Weights of a small GPT-style language model, trained from scratch on English Wikipedia.
Size: 12 layers, width 192, 6 heads of 32, MLP 768 tanh GELU, vocabulary 607, 5.56M parameters.
Architecture: LayerNorm before each block, no biases in attention or MLP, attention and MLP in parallel.
Each number is 500 + 40 x the weight over its row's rms, rounded and kept within 0 to 999. Layers, rows and columns count from 0. Numbers have three digits each. The size before them is the row's rms in percent of the matrix's.

# up: layer 6 MLP up, 768x192, rms 0.065, rows 260-388, columns 48-95
# down: layer 6 MLP down (transposed), 768x192, rms 0.0962, rows 260-387, columns 48-95
up260 100:545457552517514418512487526494497511509500509510453473526443505592563475479514500429530562534421482494570469461520485499539570484430476523519531
down260 099:488536494528528468503560500551492426485482468513459580535525501515516519518550525557552513455459529481497439504473483419508457483531504484473504
up261 108:527534523478432493457491540483461452491442523491513520506548494504484509495563513502519523472481509517542500480432494473500508564503461394476541
down261 108:492407567510441460516519518475460518466523526464439508515581419501482444428463507480515493470492435504545623478455512479550511399445528547508501
up262 096:504568511458551487572506521516530535590456489466504548520515509578566560552529520472494509563515525457511536484472516484498484442513414559543535
down262 093:468456515557453493568487511449456466435485515488524518533452451486465440508498483504433408474527436469557560500542474484518575490480535485493479
up263 094:517461530431543519473503589429436481468444526477498467491489528459510471515525546515541500478417498526462447509508495449434500454543504435460534
down263 102:548469500517426463436498458433474464494528449423505512510438452484496441539482509596505503387467482472476489506493564607524474511458518500507515
up264 097:528493459422515549476439477478481563464452512532446544479502537479494459476468517469477529509449552589486461450450530528496432560561456483456553
down264 091:535529473540459506566573449495503510524514457544450517513476539591448443480436473571490525458554477500491531548436463446492533523588501465488556
up265 101:405526480445523535478480519469435486502427545475433548499484510506460523493446534502606517428471529483552512539498548437487468589461481502554487
down265 104:450500474485526495490521396488550548530473467548531448566569511497521515432452469502437487541445457575526501462476415541451545545533532494500510
up266 097:445493479461504435453520451413503503565510512496464492513515588500520559513448551497522560501503555517460510482449530454535508469459494497477472
down266 100:521525453533506467534505584456498474506541522520494452521442452547546517505438413503562551531504463510545452492584451525441436449483480522458511
up267 095:473474545480554439448521488488507584537500445516508501591463465489481488462405506470566464503447497502484521515525591478502558406515456440493507
down267 092:514532490457512461487461562493481438494575490493493535511466517433510476575511520574464513448562416482487545473517448495499476504516538485477529
up268 097:505512468570548488483509432523488546521464496416429493480514538547500438473508505467619555478509508499470445484594523408530555495509507511554485
down268 102:531566517554502442416512521423491461549501462570478498510537507549507506519502429465566493450481463542537434520514459477522475493498453544459564
up269 104:498489528494518445515479521513472533492442461526572489513607541495531455402425536476587489545527472471509488497475519522448569501499522463483470
down269 107:472502450583432540501514488528484536505566492550465446505531506494515420520470449567437440562467483456437547550450506450434447479512497488497537
up270 095:513514545500529576418525524494529464455503456481493484525519487561493464508491521524493500532485521467430566500483490500501504433425473494565429
down270 087:483481534467442375569490471558488524532489460477521527436492502496532519547505527520548482392522483481602424515448531456529508519489540488512446
up271 089:546469472489451487557553507507456601538492444475534533569461488481510523488535503465484512517481514517536540500508562519534459491420509397544491
down271 085:450519464494476438556551421572485518470516468556458583412473487505508452506499466470480581565529502472445479476552520523499524510471468471498483
up272 105:411462461443618548491484495497468558506454451527487557470511516504476549419530415470543542505462508484536448517494546516497483472532534488498495
down272 105:522531521478509478470466481492488426537516486494507469575552490484473456507454461485504583491486463483510431521542442428479472503442488609520537
up273 095:489535493524540438485542552481524544370509533467475490480561468482562507445482491514569515548510491552529479533485522493402540441496554483524518
down273 091:501481537557448537492527561539542493541452490512450484489478515514523483493571551550464494466516484474473490549511456523561510488506540509532507
up274 098:503522497530425475497447502513460532466503509557553463515511554434500527520463544453528506548574539529463458501481474509478474477493551511566510
down274 087:579451494502603451450485511470522533466416488499453435513488522547551491480488589437487503463432494462499480471508525414531400525453547430494586
up275 109:518516482494515479577521544462415505545495447531525563599444534553473483448493471491425540514546541457498490556483567518449407523488482457437503
down275 103:461502552480422567443490523511504490552638460517485495483520450495531582497507552525515418553498473528541505496574511450445529491437565498570446
up276 098:497544542483576559536507518481533506459478492492509525454543502531474460461471466541435517545519528526458473551579560496492459510507494411425512
down276 091:518428530482453479470492450505582506524545492521474465537474518507470479568500517465515550573488532446552515452467514468500447450564517548557505
up277 100:511500467402456464415509493488504493508471504488537484504584547507458532508500493499539496511446537523498511477462468445537534579474494495498590
down277 099:485524510484521514506483453499477470502511496476513514529497537527499483435503506519490470573529493452427531536530488493488489498508549551568560
up278 100:476447458458556454571464434444478531345507552494514511518488487520483482519534529508491491458508511587443515484461530465520520537490482602568512
down278 092:422503501536492549465516469523543489508485467458512574525506501515477435559486445477589429476549465426442565573514533491515545436539445522518522
up279 101:493503480516487433543543497441494505416459571573517546583509464498521456463507556504436513501487452455483514426519471486479541491456506470523608
down279 096:498518572492502523526541514485468515621528487454421534497507581556508496526479467545523455532521545479523557599506481493470456587543456525510465
up280 106:490506458502471506518545530508542525446531469488495536552493521524585515496507534462483430547493465502537583558453473496515520493517452445491483
down280 109:550465570531498524548481484538567403524484528592504506440466530467561505491553512533501540523497518502440523496508436559552486487454504492447471
up281 112:459475510470459451518505484467499469510479525565512565497454561553536508497450500470389583519532512514511472442480544520465479519560472520469545
down281 111:476462460493489498456499465499516483517514520529541483585513512491505446499549484480495500505432435507469493502454507470513548491519555495549474
up282 095:557478494475594470491470508533540499533495516541536449551478420494552535422518508469448457471543442457457456565523491424479547485542508489483487
down282 098:486511502477472450491546481568485513493533556570445546518536447497473525484483550508518534495559489461549479531519495543495478537442524535563510
up283 083:606420459505497473483597517493475532468495540481529543591483468537479543430539506543576485504434480521474460476484547503458547516497441514507485
down283 073:410549515479535492550494438504472452510525496489514483453476489468566463517425497470455515502552448450481508550558509489503432496455608493479563
up284 105:488461523548505579461472523453463566518456506520488479471512512508494478440422484503508529579507490568422460491450551541580562485571486473508474
down284 115:481501503551470458494495514562518443520535511434456483510491545505466519549505501565502481446499460504434573494521490545507461497563494464601445
up285 102:397531502557440518494530429545507553550512498512508483512580518492519485447463514576479474477490535478524474548579551455480504459450507548539539
down285 096:522502543495552408452531553465490457496446533505528524536465485490509503514454563494474566503472595581483423468505441569535479487530449458515563
up286 093:520473524507466434539515480462430455460505476499505559587564513483536461461526474469497513554490641440494498495467488499482484481506522498466459
down286 082:498528487540526579546459502536526531504523519516545431436539467437508538499562462487465449497567361498471450524483435512486505499515483468516502
up287 101:525532474494511529524542527485510501500536560512485496501503558413500525527433510536558482505534589550505492525467575501483508511486524480498496
down287 122:513537542541551475471482449482460490526450462515561461514494491524538519446525511452459505506460416481489506496545431527494533502537483518464474
up288 096:514515548556406472517521580499525557480503528509407539536528515535510579475546467518493555499496525572460531465541493474511513515488457499486454
down288 103:511454544401539516491444423507459451529453493477541546538515533535475513485526420517472530546433495523518478492488453531542472540578501495461429
up289 101:482522522535467538523527528494602511500579556506557542522506448438483551495464453492500526477463474450541519496465549532491514563494452528496510
down289 096:478548476473412423527559474546596501494432466493539437501484451477544466476545476534501479451549514458394494507515536596563488488565399485517509
up290 100:501464557563469470454507503537524434468541559439572504525491557509456527518508542529525552557525468439544579502486491508450467416532488481467529
down290 105:495548465518555596499536450446431472466488574540480481490564574510472490570494509532505495521482497385504452501443450522480505567494520530555563
up291 100:464487573535492504509464472461434486469542439489477496463541532493505454564494523465520600541507488479548501464558412538555456549520466527442490
down291 102:562524512534447506540534451536528461532472515493563476514512503540497487455466488477503429475501445469602508538569501504489534493527522561515523
up292 098:481525475538512551514567469486526488450449475561483472541509505439503440499457573487485565500505484432540448463549489477459472483446511535424497
down292 105:510515384486527478463522518365449413528551418544544498568465543517466514546496503524515482452517407491478550560430481464486517530543513496504499
up293 088:460523460551524496500479461518516559541543469522474459490492588478475474533505535558547525499475542495493497514509430538467487529512527456497513
down293 078:521518501457507478534450543461476478456460472521478516512517428545561510501506488477506477540572516481490479508514565529573510501438477541455515
up294 111:520481503474488488490525518563468537423462507442479512533523475568471479506494520446484532530533468507546533556480502537539404480516515499511517
down294 113:443488457500545521488501451481484448433549479482516497541487468519426453495462473463510490557522507502537556511457548478465468474499544496569463
up295 093:489509487475452572453485522486495590505543516533504524503473516491581504522457472548423588497469479502526521543513514479499517455546431491527503
down295 089:510467475483535530486518511424475428550519524490524517485455556506490467451462519424485446511520463414535518516468467559477472577456517567478463
up296 095:528411503516497467446550536541503554553515478441532541582480509516470425460498515499516573497507498523536479472514461495432529511480489504537488
down296 106:588518414582501489478476524455517536476509514547515521499520483461508444439507515455438482495432555522510467413477551485456527450530540477476463
up297 104:556517509544593537485495478508442571525405539512443516566521424558460551546524565451516572508529485492502518465466487502522530553421527513470471
down297 097:490486521474537488512462559532443469477564544459508534461463449499479467489520538498546501542437495599531439527498567499496489534513492477551514
up298 102:456482468455497546595511506486504520420437519540424477459561492506483460546502551438487514517418543551514525423465484441496601434481460502497509
down298 107:513455477429497488513500411471498503468502544515557543435464459475493488549465556551542505472393514508581512445455552444520462453519524515445448
up299 103:466526446521525542513520571460427487550459525457438500476564480551498524523510467531494540495591514437429542535445541477465507522456488426457536
down299 101:433528442487445492463518482494508447448518499540563524503529455457481521518501477498451415521461542482548564465472413497509536540469447448499489
up300 099:462508402481485429447564453464520455521512498481539507388535487575514523585486513488499525504504560508514411508432481489484573517521465434529434
down300 098:495544513541392495425485480522489408496544483533502509513478517480497506491520538564498546505501447524571543516494511504371467570511516511500493
up301 102:480485505507515521484518476529431520450574486482506560512527466510506500500438519509471530455449625549518516490504498381504461436516548492469555
down301 102:565521481550518503522467512448505458550458569443510565418537540508473469483477499504436452507482450480476521427511538501533531503512523475520501
up302 097:488557484446444429509535484546503484417545532474476444564528509530563462465491508483497544467528474504515435472476491484437491456474478547470534
down302 085:509516517499527487465467590474465504527494485388488519462498556426406487459485501528525398527507481507379561510512475552509534530580559416516432
up303 093:524494535465493485506431508542535474448477514593478500481551508497502435487531531537544520551505515465469453484434522538471468518525488530391472
down303 090:502503483509562489439540508511512483497487470442443403509440474482491574434455411491473497496449483519519481456576436534499483522479459539541400
up304 099:531507514518507504545516474532481529503479500494492451459512580502463494414566497413512459502515486452590493482440460476474466508481555508571496
down304 101:485582466464507498491510486519485441493506534516466468453578547479462482469459463486510555437518465491543501548500462545504430520484568506463522
up305 102:437519502573518467416499436524474486414458502512523552518441468437546467505542567548492608546512540552515471539491522476474476490536511542508581
down305 109:470476521483500491500552504512513485505452471488579549496432508418509503529495370515495546474485486459484492589513537441494460515447545473567467
up306 101:475491472431494502467533534517473497550523441528511517454548452560526493439490532470533542615506529510536527557542483499527575527526501522489477
down306 099:486468468528489521611501497527499503523468444407444496547380505499463398570524443530532499469483509476552562519507496508459594499472509574544555
up307 097:542524448546550473531483439551464593500497487440525473555484527497553438477465467498491550532536545466472482487509533530437405540435462482514497
down307 096:533395529467488430540541543503483448434408505561491519450505459476543556518455485459478507481478432558467479532477469468488467507485522499414474
up308 092:478522481504544534458472426469411491445506498404448523533509488490467497564505529502540522501493420520547563498469470463464512545550572491475548
down308 104:538449545490460442495529554500594514546494497556566467512456488547544492417555469470456472508472531481487458476534541556537510415448449523507482
up309 102:483503537528447513543568565575479556460510469451513500565482484550535508525486502531514566483518465544526480446515492494510514527441556509477482
down309 105:484505470447526433493491540433542507444559577544483480489443476562487509541543549477470544558440568482525518492511426514484482471514494513561535
up310 095:478501464483487482512526551469458452549469473545492403515523515521443487525530514429528521491498548494477484558461528513505480564488484443544548
down310 094:519452536509507472470452527530532568500533505470450551559507541429463478444489573537454517453511456507545571446538515494508494450457506535458498
up311 094:454493500515560483447507553500457513516402495531507491576553522498457460515476434434456590523519526477457473528452502517527416521461536511481488
down311 098:557467389430492484502431489509487500470577512505504492414550458596526429546580445531544493530491531534450569521493547512455511422555495528496512
up312 104:478574534448506489407473515539499534461526508443530489532522439478498529399610568448497511500540612571505416452490494465498573500559466488508533
down312 116:541495532444470519554574518560421587461524519437524509601453525426482526555549446528495496515452513457507453476478546480462524501423541487454419
up313 108:473462538505487529500465508443512547488473466551539531516519548513542474446514523523563509459518466475456497520474516489488467529462495558408468
down313 112:500520450500562519478503566478423464430527482552496557461545585496436512414470482516597504501466492510480493571512527481519486501506577565461483
up314 094:400503516533533470502489508471502483521511541498594449439504491465454520510597553515511495463499527475518508551494510531484463513488437502520472
down314 090:555429524462482571483540536492514510466499499491468450471535507447538500486536560536469478468534535413501536559546531543572497539536543502560519
up315 094:481535500429564503512532509490476541501490463536401482536530494442517507556484497488510474472514431500543444497441453446599434538515504462472531
down315 096:523424537518500459444510524498482506533489506468511530507444503615557519456553496495504551460520527485429469433488586539499510454507521504474457
up316 099:481589522489520455580539519479514486631515436474444535483511523469471540448428472506497478521497492486495495484511519500523463481533519489527607
down316 098:507524497552494521556509472563480554509419472447500511515561450487443467492458520522488491547477529494533569482511553494528515498424427516518404
up317 100:455518493480412487528528506598487518513466485500482421499523538517477518561506540526462501420427444466581465528481447447491486505491449554519441
down317 097:465470480516436528439511517489503538468510485542520465517500434448576511504541487447559544459565618505460537503466471521445442476528504454480505
up318 098:532473544495464422489446452537479492475469540516414514480490475578455569546533490510478558560505518504517481455464515453428487554518527495491558
down318 104:500522503502511493469576513480558447470472599539467463522528579534564564489529553547459540555609495457487556489488506513468455564483530564428420
up319 093:456502597554477470465479468528546555486516485453468485545567505621462529486481592477471493493493520522515438501544522407502479488457472562431578
down319 097:508494469465509536573491543485453486392514491468474487551573539471453509552480478455428535429481519518503565500470503530444485517539460482537530
up320 098:476461483512485472486481480559524505452486488507518475536566528464490582531489592500530489472572465499500623447522513467553494464436522466454510
down320 095:490485495504570484460519488507487519476419500580560456456437449470507454590516552546526446459478569498526477483513558571438485500508536495588527
up321 111:426450515497558448567465546467533526452458549521429545531513530431523512496467513483521536546450520541473505498512502511477508474490419521502429
down321 113:463547468490507419498504525564503502545518490470422583489496508459517499450495452495528503519494477508531569546534485504549510492465539478541574
up322 095:444486464453488486497494452446463606532549577525412444599521453523482538454450540453543446447539401521586522438497500472430518446521558508443455
down322 110:545529513607378507469527472429437465523493457464488456498518464420501511466543517537500503464391497442547511461434480499554427504489567533557562
up323 102:507522463521535447542463493481473579533522498491491548467489522491541491494545481596450559564442524553537469557518498510495595475501558499557525
down323 096:405501465559486452461543480538532428525486505487494455514490535502517541497457579475479444481427525480502541548484501594556521466489520478464523
up324 097:454542489404494521444569481509550553509568425546428556464487436452467458574519580446495458473422526508487460489495411470544559545505446529517455
down324 095:495479526517472564506470462490514497533461588532505457538513515470482499546536414522506528489553489489517577591570531511463540481517497479389510
up325 099:535530451548441478558438554474474528555487447395471468478530458570514556503487528416534549551503416530515412532554566500469505411422515505555453
down325 102:516482527479487501534455549492557505514497541501502505588548447385472518512541483532491523535492539425528470555514492514466495479487504531384433
up326 103:465542573430482523476536504507458504520495454493479449551515518564503547467509491498430585544525457514536461571476540510479450422544477511493495
down326 103:434538495471481527517472499433468526459536516468549466502543490527491537509542438604572529563449539509502490444583559518537448460490488486496425
up327 103:547497508542542546435557430524543516487506476535491492482508494470482584483484518509549515535455537523516451506543482494489538459536520521499451
down327 107:512569507442522441546487510576542557487468568456487531499543440491461494526452466433533457533503546455477459479412532510472528467463544484505536
up328 105:442464489494547515560479579557498515562490447462630451406555398506513526464540517538508544502505554462451479456441471504522491426458482459581484
down328 099:559483503496524486515492439472514478517505547511462563517471570472465497529459505474528440510422468469568493477496565497396546508440583544507508
up329 104:457518457571477490474479484574461472502552486436463416578521462462463492499428431437499537485483540548545489524514487466497482585545469468469533
down329 105:479545408487537494468488522437492437547490522502483508582505547529513503433484537494489517476505460497418503513479477525505478542525474478503569
up330 103:429570524548555455468459558401490471481516537484479490482475575556526470477469545530552521509470495555548489536500450457460521503458523453516536
down330 097:534430506464509431509491443483524502471526545556511529502543492508559556557492520534467488510457563482535470445536461393496517491467438531525416
up331 087:476488470544467438446537444404460504505494500536458500466500473531511484444449488423432522528519516526549523543483465505509418535499550540505485
down331 087:441458517521481547506475581562461468489429478480484470499486563497507522433475590477514493482503505481481525481479532475504554530522526479482528
up332 093:573528512557576529526453512479521531539492482432523527541469513514521534421491549452452561581506494508479542506404507423554490542554469445496506
down332 091:467548557528467532519473493459545512500533490520477467538524479456443520452529465482498428520460488474473509520569467540514532460503515532463525
up333 098:417584503546480479496479559495508529489537508506561481461519541487510537473427524487430531409459493483485491572552512512455573550524453450498444
down333 095:549541483443593494501488473539470511534578475475472541459504533534480439510477532480503505462476557506437511506538438433531529418415459515502572
up334 096:529465521458530528491500578426481445596507483466512459526478544484477514427533487446516447516482486526476477493509534487535493435508532499504485
down334 093:523534504561520550519441514515476499387452482448564531483568461481536552487487586503463496518511531456493509470444451401550454525463505498478481
up335 096:419550515505515474505449551532568477504486501472510473550458507496527578529519477478472498530540506482446477456475474483466506499526499459456501
down335 091:562509571542436500508495534470471455438507463512563463526519512508524544531492434429414471520582541502435487518483469507525485543550411456524476
up336 106:521490541465537506485511499510485604464440451531486524563526531508541474473522492485477592489497558556466487459533503510461549376474485424470559
down336 101:594538474449525484532470465479498537496523460510458510488485522537467497491469499469481502514551456482539567503578506470478499516493517477481504
up337 106:494541505472512511497550512532531495551479473503549435526494519492559542503466528458488513476458518467548560481508433492441541453481398512505491
down337 113:598508454473411563475524470541543497533497491514495554471507494448504506556468501452489570484494430521448507542505494545499463512542470536474488
up338 094:472527539484480511481554513556466475519497534544533490460535535483568458478478537536510467518534504536545562531441478439526518531546484495412498
down338 086:526405381562553520517502518461538524515514509428387509576503448483506448526467475460508522479502555471485480473520532534463501504443483546521524
up339 098:522549443494541572502480517492514495522455496549568527423557488543457499444531468466530468507439492473470456497556519530508520525537474559495574
down339 096:545520485504647453550491503547563490468533452562520452523462486474503532462545458502471464525503618494521484459541483511514474405454511539473452
up340 101:533483502510487469496509479392426459468482466605459500516483489516453527511497505441510458478471499513557553515541489451520495482539436482516577
down340 103:538593564529501506506513556511524463584486436476546516529559527494461477522515557478583473504494516480505453565586506490531465518531499505521492
up341 105:462509513514533469445539508528442542495567511500539542379542593518521435491488504466442462504566455496499512475572560487521515466535444587496591
down341 103:520450518534474496469534508508451553580523525522554453482441505520537479544526504525481471561501424552462478533517447492572495507442485454520492
up342 094:497511584530548518446555453443513485537432459488484451510445479539457612491434505492481565560532501532501512468460515437507500496514534513510492
down342 099:497500434498553438513432501538517446499477459498454508490538424480491514424550469513497529497429565522517584548506542484536573483522471511439503
up343 099:458521454493599594512489504479509483467443477538486520436508510520444501406509532456496544493535582458590538445524495505513476496540440536512487
down343 101:563467521547487444518483509497520494466493561532400504498446508528450431490455550492470443500469531468479513493574539455507502497514512516521444
up344 103:456532422552530476482542533457467569608468470557492526506503563539473544529477415408555456463542496491532481451526531501461452456504520534495470
down344 108:532501564463478519490563495533427498433548516482445593480546433526483504455511536503480562512524515448538520540490544478478537491472534498525462
up345 097:488548491463560475521540487486447551527540443605453512463429532453517589574467459456520569438543552446437457534498479470437533469416478530510493
down345 092:477499531436523497482449505498524484498529532469542466496531542482413515457481517475446490458493480519476508448486501594583417461518537438387505
up346 104:474489470491483478436459510488549506560536461437531469479532487538518509519527498458512492510470522486563532454489487439564541599544526527525530
down346 105:439542465464474440522579553489467536527514491607444527464535563482531420553521546448435491468477559530479497440525469525512491547499518517476602
up347 097:488486437527506517477504469476490487502552478514444513544526454548445594550556482449485499570448513529545486514497524471467512544469457438530553
down347 097:435566549542517587533457603503530473457440463492489481537467474478510511477493582523457497491460551507518470460478521567578553458546468506501432
up348 094:500497500506499536502503490508467505552525413550508575566436570521483518466528559502553503488522560460594460459475540549416507544561437524501441
down348 105:462501532411464546432560468498496529559484497487526486494528515471520552413451484510552465568522554501568477459516553527510464532597489464473505
up349 097:476470445524487454469466503521479500454517478508529536483515528514516457504522582457420502552467476477432620507523566467528543436514474473548565
down349 130:533526435523476433515455525480465489528537494524460485488521490491479512560488496498446451540443490483407528503490506493532476446511464513525508
up350 099:478515529460528448460498511508412532545500492535463502486414532462428506472515522448515495503501517499437495465535506517521516502542464480466559
down350 114:416550492521544515567500470532502498548386483537493545518533485524490454539528477529538546522456555502462470512541509496536584433545418495515477
up351 106:557469496536519463478559412470477504515513580476467537488522502463508522479425506517475505517476515480623423483496567417466503560513572446468473
down351 102:531547516547516472528469514634556507486508513467572502413504492462564529453493500514545526469523412589468530503525489469500498455488475516502458
up352 096:506509566474519465558474479458506498507544529521569476467549476499487499549528519484441574568468533551535470521438497559431487454447481556514515
down352 093:490490428461513521468568493484511527470485498487489632473483522537441510467513537498488474446522432493531529485506504482484554517521465480572443
up353 096:498411512595565473479448510427408500516527536482500521473539483519400576525490556426499487411443477396543506447542560493520466532558467479591483
down353 089:537556519492522458490502474527498542504548459578586521502465529455541387481514435588525479528537528606471521582458505580473559525466541478443507
up354 096:438507427475500429472461500506500507588493459545481434498512505440537533479497557481531488436482530572539464516536581467488497474493520501457516
down354 098:568476460476475514504481533473403579551412506541491474494546532526502514504510511481472455512425548496512530450514524525413544487431485509473494
up355 099:447511505440529542566522466527469515475502468507609489413493500480497523529535499445439516497480566491455483417450542476552490520448473518520545
down355 095:573444485446518491464499494519465437489473515453550499607521488453550467483527486471520486465474533537578497556493540550409466495488543510469427
up356 100:427500521526564469491501502451464529464431504424541556517604493498484502503474587517522511503506526536527449514478500519467471567477508525461515
down356 090:529477506506510495495485463531479421468506501565537420443499548396511449496530418506476565503539465471453498440436538458566468435389494487529463
up357 104:516496542487518551465534552502480473546462518475447478472553578487543491478572540490443541493434514529495513508548471498490534528559470586481539
down357 095:474528503484511407500510532406463456501610512481485560549518467523531478514497466526521460504496502428503505470466486528460504481490544481556483
up358 106:525468451418551584464622515499549468463448468499481525551548547495489538415422498495409511518468492542542532479502490480542508561475510434513542
down358 113:445406509492538459516480505548468496470495497489467511569518545473513468543500498512467487442546456516500554554590470480468495520467555481533572
up359 094:489473510485515488472514466548460509519470518554520519524470500492525514529502530511495491548495509544486464551532431398491403490499550496474499
down359 094:569537554490520455558460508477518453526517462468540526447513504499449533471589471515463486495510459550512545456512496503437507462497462453418486
up360 106:549502482535533461517470513526392508512495506519519493511522509562511507511462534455499474468514497490552499544459510497522545493519434511517532
down360 107:516511472518431516448509476463484501555570545517495475544540521515454490492411490496518480499479517514481524498494477487457546537527568475503504
up361 103:432536510505556530496555479543455472451556497519584532476524461515551491485467467464497543558556489543569596508519548496480460487491477478454503
down361 110:469438476436490531475560509536539505565398484514550534426522509469554513570409535516547432503506447460503469473480406560471481475530548513501453
up362 104:437522430553501453525496553499479539462557525477502516528516483439538516428427519467490533450509497544438473515492541453545471529617479428498580
down362 110:528519485412466429530510478480508557632524501498526525490495525448503504507522464573561438478481429475438455546480499488523465533446545500598588
up363 104:542501521467518575477495538540453525495451509468544558449602552516475397478561485482436502502508454542523505584524484478529473510539470535466476
down363 111:477518479467534482445512488564462473407417482484487474559534553522507458460481433526523504524495485504618425531501526463481480503498498463498503
up364 107:526524453465614492429500560439470462549524532490553499490511555557481510456525526429460472553444534535520550490557531480509502512499477412506475
down364 108:604491510486506514503542578493433452469607501531536484471512460564484535451537544468484512493413475482438477411524512494563512529495525484463518
up365 112:503479508488521450499416467467560601469535544496466513507530453523527479523498561489502496562468520536539494521573553454540504449527576495486440
down365 112:512494472429488568486483517459496426463522530459479536517466475455421510480559441508517527552524523502519494477483442416498519487586533496606522
up366 108:477530537507504493435534479522511465514481514465443578446547439475463516509444478517511516559456463443544550540524507471535404509523505487548497
down366 099:490528574482485518525520513523466545469440527510507490496434474453501488464545456446448476428571524529519455512554499533463499442468523522517534
up367 099:425395460483565437490520450546505529554472528471472484541480482487484545477488534474490569496523544489512483407509524532543507479506535502534515
down367 092:473545454358453477569471485551507504508464440471529528474522529481556480510498412468543570462487496516519474507464503573465472542513506486548565
up368 096:507456475534533512467565503490504426505508503470547537492500439555540488465472572478496513555452470531509512544479504417494512534493478493551500
down368 097:555459430606508627460518509527485450518467454476455509506487527498482500573546543553441438527471559577462496548472546536460487486482487506537496
up369 102:508467481506515433465465538454536499524547499465526492476485527540543611504435480468418548471521559494508469467549508497516500487568567498485511
down369 098:542531573500474465482480517482518469468585511433537491429558499469451493455477462467471500494411464529460536549496519527524526468522461542491574
up370 095:502526482479586456483519482467446540519422433534443593463514496537570511572482477485457484545479483509513543445536499528533456496466525475534464
down370 087:597527523534498496501563533510480489454471535467535476490518475498396563429446586481520490462491493423566423486503586473452538491502498534502484
up371 098:469469417467475567492510521498509511563529515457549536461614456497473442482520404453532572572498548481518542473542530471530482448502468452505502
down371 093:497445604484536505495547553497531459471429478510509504497482483504510526499463464503515473474575509539491468532489429515498445531517429528456507
up372 090:473558473473478495433562510440566514424452424456508562507477491486487467531512480476473514555485463557491514513504528503530511541462425550432445
down372 085:547472500544512460524540493483518514530514440533483479516496528576431481546534500439506473472435538534526526497526539499495470540455585456474585
up373 095:451492512473562476460430523505487523521537508492519459497538460488428507504465477501470593445396484452512465508472514497465468532471494445535478
down373 090:581561516501498550511526514525495462527470466463488576481476542583536539496456511519461567572554481516498553485542429458463550579474565532518589
up374 096:458455529475529494469525506448514598522485483478523519417469423584501534521515533486470495431542519521498439497535574535460477473508528461452548
down374 102:465544464519579496481528498523516436451510597462490419472510448476483544541489458522568468514490540489515512512473468446495538419514539548493500
up375 111:440526536493502509478441547502455569456495499479494479514576490537402496441505511538468554476534499450502520431544527547524459435494503463531501
down375 123:457459426493507540503454510559502432526556449523495480473497553489464439505503488532560446461547515433477491572537459417581465466414478516498488
up376 106:438477489440599537492521444579418581373526461536478508446496451498481513534522539487457506453519516459490584436519558476487485511485562553480532
down376 101:504537464544417536437532527546539493470519457507545518537487458497488442445468481422471511476497514538468502484426520528528485534470529418551412
up377 099:513513550539458485454550475467492543513473466555513482484506504500513520499469534424523514524450560529547467476572540489428473460466474468496462
down377 111:488540459565542539488458461485494535481446568528555463484547580544413525485426536506524475548536573491461442491434447512472511506524538501502476
up378 101:573493490528491500476492534502503520525396507465523497497523474487516435497446470473512448488487529542507490490486454456501534506500502536525422
down378 096:549499469455520455559595563508535510438541488555464490519557484526529556463462547502449464449448514500508516518522462455503516440520505458490546
up379 101:501413509542587500484464505518446552528511488511499512425504483424515438564501610497491516516441521496553515441483459554477555518484504486544522
down379 099:475573504554449538512518462516547524475504452487505491540532398491538550457477500558517432490534486444508515548464502454539509515467390532498510
up380 097:472468562448615503397507484460531441493474466533488471446564534473519500487509451478521504514424542514555431510496476534477501465512438479412522
down380 102:467489554525458556547538512554511502504463523476456514490557406480524505460544504481538503478457508501539488497436461504473541401499523470567476
up381 098:552496497405508478532484575540492475498515533523498504489505534507563524432496515397480591517536549457482491455481520538481482481519486521517494
down381 110:499466423460462471557541444500584500535496468511556502499518450531519470467503549521522489444516476488519490507499554551521479430521492563569480
up382 095:497450463488549601460475502469546464519543497497548523518517500554500511497460494534458518553475495486448522519445553471467426491501460477558531
down382 092:510521505516503504528471493546425488551514552489521530524489392490459506476533489474518505504483488528472486512511468500499495404536450437542490
up383 100:537477508487535466438465436463404453482496541525549525474491528510524457427483512514479540496401509543519508498478556501563492547497528419561444
down383 095:527512516555396439516477512543555519448539476521509436538446555518418509518460514468463465565562537466514525450526474473479501523456518444560540
up384 106:452463512510570501539492476543522514552487517530439540457594607564492548493494505489526497478538513459425516440520521563487454458454520493434482
down384 100:455517487487503527495478467496462451379514542523494511500493562534563482499590482447455543466504503555558501481522542421471449553534541570574503
up385 106:537428405460495489526552538514521511465487519473492491465516517543455492461520481426543490514498495519492507547480476512530498521520468525448437
down385 103:454456509516543488510488532502598543499544472646564500513519455515490485489485518542478499487534505523498516412558523454575466466440536496445499
up386 089:519469559525450505558524639512520504482510573449512513478471498443464448523439526429545481469499580597545515466528578466440492502488530527486490
down386 088:543539560485482432525462504473409430510472554554497457444562581453472534460485427518390505455498516520566484590510519543506508492452484480491504
up387 104:495565494548575587500504433490442574485527537540438518490498501529490551517480514516507544517475519421512420523524536458491415520547488475440499
down387 097:471472515479482470521452514442503478575434496461522501507511498557474492550526506544538487472469422588438533486504452495495486509558525513537502
up388 098:458533493456507507468545504499444432504524465500457539495521475504578470449521523510486533500406470517451501480457519486483529490607466512511522